Weights of a small transformer language model: 37.9M parameters.
Each number is 500 + 40 x the weight over its row's rms, rounded and kept within 0 to 999. Layers, rows and columns count from 0. Numbers have three digits each. The size before them is the row's rms in percent of the matrix's.

# layer 6 MLP up, 1152x320, rms 0.168, rows 994-1034, columns 80-159
094:541458506514428527460435557469617447499491434520472414421545478548454531489475501394458494561460504521491509486509481453483499556505541508516550538500515485466543476535529535515462491518465555500479424470543475555489478449431448554514502543
099:531461524457515513487507534480529512471510456481483510525491504456483427476469464472439447410400439513513501483531468440514500510505427479580482446554474515506519579520510549444482552539557456457496500475561513529528527531482583469544541528
103:542463460525500511500508432466527514483487533559543453458431437531494517566545514586501553525462516506436438492495520470472542468503494531475512513490464508467415507521517522506499468473618557468502497499517443480531423498553549488492548499
104:510486545482478521573483495484548527553477458482417475460552471502501578524455517478498477512532578488513533484487510423488507557420555473499400493491512439500528460535505482565484529464546522533450524536565524449487492516497525560468584552
103:529532512541543446395514497470523463568537505481485499472513463452506487485472574494481516519499500495476581477484507495500504508586466501535487502528437451502521482474441453551503442466427490487492520515463542593479500494520541438507478498
103:499492466554466475493512484494446513515468527515553417520497454512445491482587459485486500520423524497422408595556492555466543516460568478549534488462621408447487483523536552572551483570503490496531434518540494480479499525497508433498456446
095:466480485462492477502557441483493524482494570473535464559509470485446466524497509499540557533492533528565448470491438495482549501431472493505514453475473497494491555500501482522419507544523458494463519565505560512556453468471502508451552477
104:471510457508534538486494497491521477555450514627495490472526489450444506520508464545501552493532492487445464497502503522460530500469448515466503485493470471497517541427493512563558482497488518463473387491534505481466461555495520555441538514
110:514529477570478548550513540542527494481501528479474480547490484491492508487511536490503433441468479443502524521477477476566491444490452535518485492471524529549486510439579577503480502495538501436504494515531564488464558446545472503453525564
101:411485499402475496469570535507503515447483545491499508500492500522531463462619489521529499444547510506556483449501511543430451518506590539520488496427533483508457512457467475469500529520477413532552517468497532581579542490497426437528546536
099:510469541504508520494489467505506538566475505490497450531521558458568546504512484497556492476501515454475465597522401485571468493511431512459465549514491492562536549453512486502476484571472445506508509479526482532518506470477518534489471488
102:457526449473555480558495442448534519567502465547480491541540512447462484489436486485549466546403489485503512473502595486511436428518505542474544522543549520543584500488515467523492521468507474467557533518462412394470461508526488493488494435
093:512480477484462475524515460498624497501521507528463453481455520527540543506491535486491500543525494544504492522513469507519456463487548495519507554508511501523543487513523494519514534522516463489495544544447476461560423513554520534486500608
102:410459563509470497551502480442438479515508460466510437498551500415546506498417447512480465470393545517516460505579486482484521430472540501545481497545478489493478602495565521485458541418497513461540551517477463485500445508470499524478516482
100:555510460534507546519527478399458433515486580475487536496473534437455455500549470489496536543450476459531541539509531448502549525530491468518427557500493438479478565517500523482475516498477463557406478549481531516531487511543487458531480493
102:443498404493449532591514485507484479533403565481515555486568548565503487550500500521473475513533436475425568549466473412485488528547529438557533528562441516478549494476445551519463541553454541463460463518517457447498432533513442519515442532
101:488531429452510468525479494439578438458490522486465439511527595502486549486531523505482470459454550441420519410537485532495590463543468512481554528466553548518476511486474444525469470540554522457495523473522445491461517492462435516434507543
101:469499539569450546495498509402507476491519514483470527420538591519506506489467499533487537417557483421516522460443479458542480486442474494511469583545591462544478645495518474461499529558489512471436460503467469447541410559486526484491410506
099:536511487499489526562546543505551487525514562467569514527524473536504509549545524542497504518486464551449501555537487499491452502429467479540514431534483457390545500498504479513486486528538474481524489456536509482508523510547503505528524563
096:542589510564429468529525425500574519481497525444445497516499528560465549501513438536466486493502488530414475526576471453471497566535434521511527522374455502488461461488475454498526476467426525526532557531509566558525490498502544521477501564
100:570428551528466494471539525487616526494506522445537497523558454556471512483513502491516439514495496463517548503488489474464549531533483500470453545498536467461514524537512523466516560483499469497479495430514479480496552522512471607438574512
106:480573550602510487543517500451544417521499585530533590478494510556514579578463465463495474418480479562447467526524485468508461492524489513504473490525480517501504533484541540542431474497489519535398470514427446489535459581494532492498488541
097:486512460540493478523551500496482486516596519559462461509475509504560473446446570493537496455551460486602584539579506531471457521522505508540467519559445463517545510528572554452461536553494468474482410515531531494446457525527535472483529455
097:427489506468511484530486574408481432533518512477493508504501601481573520455530492440444481508494522516515453436511468467492499509567499449570545593539582501430512534466474501456600497463439516525477485465487497457561511506452581500536535493
094:571486449486557479435529498539518509587564454557553497505508493540472543482502500559432579527503477512497565507437579503479490580506568549482557494455450420514565471391527515538475537547467465468541484472513473525489560468540523495456541465
096:444503498439537445526575471468494533515471466484500520506553454517496482494421577536512457488533463460531439484466453554501443550523452454428487536505502472527526465513481416493550509551509532589498498534492516520517521511498528485472508485
101:557364511527436495456557437544576559539492538513542508536504482544464473533527472501480459449528445442487396457500538499505484554495538570437519487533476496418527514539582505475503521520543522426492510516497545393438513487504537473482508490
092:538474453560460476507471480533473442519508522464424482485494431498555578556498531520514464471512557523465537545437480478551508498504500492452519536555477576479413540489523508572522504519535529494472414531511523488462442486477548575471457532
104:471528461497473521530527500503538554541517468475445604547487554546476512531590519500545552462425454529458524539525506466506538494571422507499591476535499440441591501576485556440520518551513488528566477550420440460529544488508539447462455468
097:506473470526481458535529494494454539505481527526469485560470466454530529528481515539519526509474535485391496465515476515402561550462456456510517500496519474564457499452489487548466505489539537485565455542497518503541482519482480469448590534
099:506515567553499420488570508499476470472557449500539481512541563491472500510458445505512578485564520472497587464569540481526510451502511471529465534516532472532549482465449568485483509467471513476470473467541568508490486510532440619444544463
098:497513503601527556512536526533483449567441509558485572496535430531428536483607454523493493511569524514413490558471469551389491537475495452515408442554468555505600493489527538462530524548495465532518479509492476518443476452428515525521524503
107:457535546491497546461533477515516478439458522549504521526471468504496408495512476514510514470584470466514545499472499504521475502549547543462495483485449446508523528492476595482422539458504485543453544516524509529582462477520405460485435497
098:508523475503472434465543475513524580484566533521488506442464500529428507520488521449577508479521567419521548442537494507450471526504589483437487526458480485435424486482551511532460428423559436489491532521498517504573459478576540478503510501
093:519510575455439497496510432520498474520595503481516483506495432514408454497496499531467485438515578485427422505480513539577465449516496565508567512478556509536529502484503434455568528487547497543473446508470538510497451535531511471503500496
101:537457484551497491477474508515564491478531475482465521545427485427518509448497513457459478530475537547550460442520480484479538464491490534438539453525535493417495471550535524514465534521518518472528507467448464454485471495540423485456451479
096:536467558424570549508546488509551560445525541533581459496472462530475467428512513517572470498455567452506460505562394570546428467472605588557519478429542412476500499524484449516525473441529464512550548515459558470564446501567485462436550570
093:492493472532496445530519436542571515536562481538517518487486442462519550552465492467500487527467496501516540535471486512483444549495470502474529478578585486503564544546560472490517490459507507491455468489511484489556506491575428530414520479
103:396489477527541500534565541554487436514553480623510508507538542552514485493552514461515487448408468514501465498443487507526486533584458480564533504522569555532441505495497471522542532528462500499540446458521463533559404479493508529495435515
100:492420545473553462489583479508554559518475475496464538554505515442554471508499564543570468516488508500561386531486507445518447432564484525513464491455522543500449452526525503603503556429482542493489484511404457523446476514518449491556464582
100:470499482500568488492506516479429604479568589459494490504593481470459513503469509504564526483451490445515518458595491504427477505615518526434537466504540501453587544474450437505526490481473493506538490514470480505485541494459550495524535480
# layer 6 MLP down (transposed), 1152x320, rms 0.0917, rows 994-1033, columns 80-159
099:418523426526495580492541458473398561543533528448516572524428469514508533538554513437476490524534482505450533557456530468507565472482496534511560519528519520483475476499502472509523506470500485520500495462504473476506504475483471464558454545
089:518549434506514448541486505524437567495481514471497458451551504570545487460505509489531450478605559502475500533490527512464530466531516536464509496481495507526492458449464447540525450485544557522490455509529467449440538482484451511491489586
108:487488522520481509490534556485459517448541488451508556539509560489470487468479507405455496429527477477557551508479501502522520545507503472454517465503520544525557563532525474439539492509400431466515498521495543574480585469465500516518440497
105:529531472489489504512542518492507492542501552422477620537481537556486547518445519476512454519528467406523471547467458480543564439463455571428453547448480493555497505483580454433523520544509478442443519518499497518573502531495462543537443418
098:536513515479517479533455530519541528450445514563505508501517439489511476607463500539421531537472450490458451480543541569476533484431533547489529479455598369563600543565527517506518523498590485496503553477516461497543460440460478516519552514
103:519485494510518508510503490472492491590544471441436514514452495435538476480520562509490510535479508582553522413467515533418492472432511475425498498510488553545563574450444531379496559520559575510455543548444512551529499492539483603503483503
097:547539458497522506553454546520503476515470403474474555416473492611531483477515493492426462541551478484414461499502576471543525574563513524475499543481507516509521506488502523520577480519488546503514459465526459511427544582569512471481427520
109:482511519466486515483518445525544543515543459502465470493495496539515499523485496477500459491451542517512486473454525500471492523581420539512491503534507451504506506554513538506533526562513552490471544554473541477570552484535474471550494484
113:549483469527488525501556515486523463494496501512526452577434530559498461522497446576507432555475541511511525471576461500513487406478518435574426497462522474516553559408526470478514454493516468443429496463457539494452540486513529515430454519
098:517461481540495473518426432468521492565491515483510505503583521459482572541501438445468515477472454467511485597467499418456458462421449510543485474521468529566528555530455510508501466475451527534419514554456512474457503477527446524558456525
102:529480458548476545420476486522420501413510469533480572461511449477449478545495529510514496557495484500515488452514490526461564527462545505489556525543494554481542535517543531462511500495491493476532557510498514484492566522508529476556502521
102:441472512484563505529552521498497497476553552475464553463550509478537520474542461534519492511506539513467462489504460459473509515481543429551468475474446544470508543536523479478472531438519551537499441536567549556496519437476535479440460458
091:502482469501532467571467457526420501490513507442496586489514512446479448484534517509455448483534454509540485497519496494543577496550452548524572503512478471499513527455504482490563468503501540542485470487560508522566556485476435512502542435
099:508545467518503488466552515557489457493554412533456573523455546490433476486523543513473491512572490505491516519482511546502490565522463423492513453440518503479547385560456498502471472548523451520459436447534515502519495498535520496556448488
101:449440583473503533471468504508584491461514490499602508492488436623526450463484544461503521496478498476448485481487536452506504501509537549467535445470497571483518419494445521551469473487592458499506564468513520522443560490467537502438524506
109:595496462524438501478508504433538483405514501496558504485512544478503470453528506539494510474492465452467516488459551539512460498576505510485524492506507471359473502429521502479471550457527492446442577442526527513521581491499497546600528451
095:489496536462497483569482497552419534542490508454518561518503476486552470531537497504493405550504510535536523564405537492496402495456554426500475564475514448502510526491546471408502489447479510538521502432416470440524548480486546450498477446
100:481522465533467452520546481519532490505425477526567451488518494531511501470452483499488422492468478476486432470576484557447429468456436491481576428555500478454438435485545490499512490453480470525473482462546479502530597482499502523453507453
109:535494513420497456557498477517525447459461429486473507496532493538461517458452490429506544486476531569482481498461504519530472563475396460510485518514499499496543527529525429500488505473458570497534471507506533497473559604460497530548477500
095:529446480450552553508519545523484481498487463503449553467527467435548573458482493474465486489524530470506559459511503498494609497439494562483515481494574484519560528495502528468491570548521547475465429474476536459536493496514430488468486456
097:386544496542522462498486450480439414488575464482529523464502554489436527509478502512504543534507479501449510477485512572537509521466545484476475525537488542525495431461587481541495456466438475507531580522430517522530451438515506527493480564
114:497472469516490508442452423506493543477554459533480456490533468548479515497484518546506511534474508519517479464512499560470420520517506487528473513496493538521513492485546463496457495500442463528498478561517634492536521467476436454456492487
093:442518509346453532440411506474431497475502530544476481558468501477516462578508497476444533541514535482517554496620514472522457535528501528504565523493508554467531528529563503484552558579502514446523543508543569508470548499458520482528471521
102:512518459544508483496510475449537513459508544492493505542569476460476527502596506505513514546477474441515570478465536553594556567514496524445430411488412470511510469489514461553533535472565489460476528547501473531482472506446453514596573524
092:507505542518496519548484495456514508466497551414455452512468511452517419512509450470524453509470459485468422442544396548545433450485417404535458506524433557464494521579461548582481480455518544515478504486505569456495456565519485476566511507
093:495457461594512558438463513477508513530503465513482458459486441518493450463477462531515517556456504574498534450464496497459558524560513604543593565468573488448475505455563594471523536546480458424498473564538489521530431508514513482543515492
096:500620511495484497494486561469452460503516479507507524540545581398531562525525510513456492540545494518510547492511512522497547430505482497485504547477516530425464495465531496495507483520511496539490504491499537556485552502529536502579444485
096:454583543510536512519434512446521541550523533517559496495503534533440469470452464538462523505504533496512458508540487520476515544458539523471437472530462483552501514492500525478507517516527492566529522537502546541552462548457445427512482511
101:462519512488583501545517497469458504591446491516516489490522469537555500562463541506431450519579547495544475494456510518490586527421518497526490535499515491505475501474517478498468495461496581454495517462511501511443527544502574464521472511
090:535522539487526474452450483557512385461498479550497540480466497517464469476524497482524513511537520467575488546490528485581490486531475521454496490495506540395547540511521457476521499468515514494464584485493489558459494498564557531531413515
098:513511445422523527537463476510489550531480589433466532488520472497519504514492543494489417560440450507523446493480429490484445514484531529483559493464521518448458549536568496509512431522527421534527504505461379500476463481548531419545477485
100:561519470508487485442481472507565572582477449452451433497463487473549501572378549450465583486436460486468507547512498521411468516506545423542479503476486489528533500582472513458500525432482535532463535507466556547535421510607462493445536471
101:511484506519476539447459586543416451537501446481533460445511543591519529550422546488535530477542593503503525455429532566483481492467500541450517521486465520564534498455488498559474612538468515474460558522483557476476504526493556453473424464
092:510523517484510583526501515448508374548413491534473477523500514501599486478445456511482483524515447537486451522474513466515519576479471514535497466454503509515563536527463521511457558498490578470521446493421514492485489545478463503543526449
090:466528460557492497516484522531505540456467455466453524452456559501509502508488520474503473534467466436555525478499503466402482469416417423573485526525455500500502527531527525577451497445457507492537520533490457562489513428541510579555488515
097:524480459479509492515518466519454447495413474525572470475550599550480528598481501528477505464427545445446510585532519548504490526530499489489520527508468484517511477522483502484473530492460499505485484495572492506520529550552497548535508564
099:520566529526460504493493526471472476532555488451524460473525512548488516577532529453461539545500491455526586496464529485528458499509459468445482477552528558550523498494513441422440518506452489452495477500417459439495598476419587537520487448
090:557525488491456512516498535490507498469451594388492476490508552461433493470523428567543513512521513467504495435491500506454572516508523464475497499491400506501496519502470543521487483529461478480574510506490590552421454495446592500569518543
098:577561502464556522411485475431482492518503508460500568473560462370549529470515507510520488520554504525519558485523507539498556541445575514523514505472498417457549537456507532484406514474490506518479455591498468528456513538504494485521477542
105:515477523494468557500467521524479484501451497399449617566507532474494455544488505511571481533524486439515570574421440511489453485479504571494526543475506603442469537468515519578442472539480540448542475542455467516432501508469508403489465573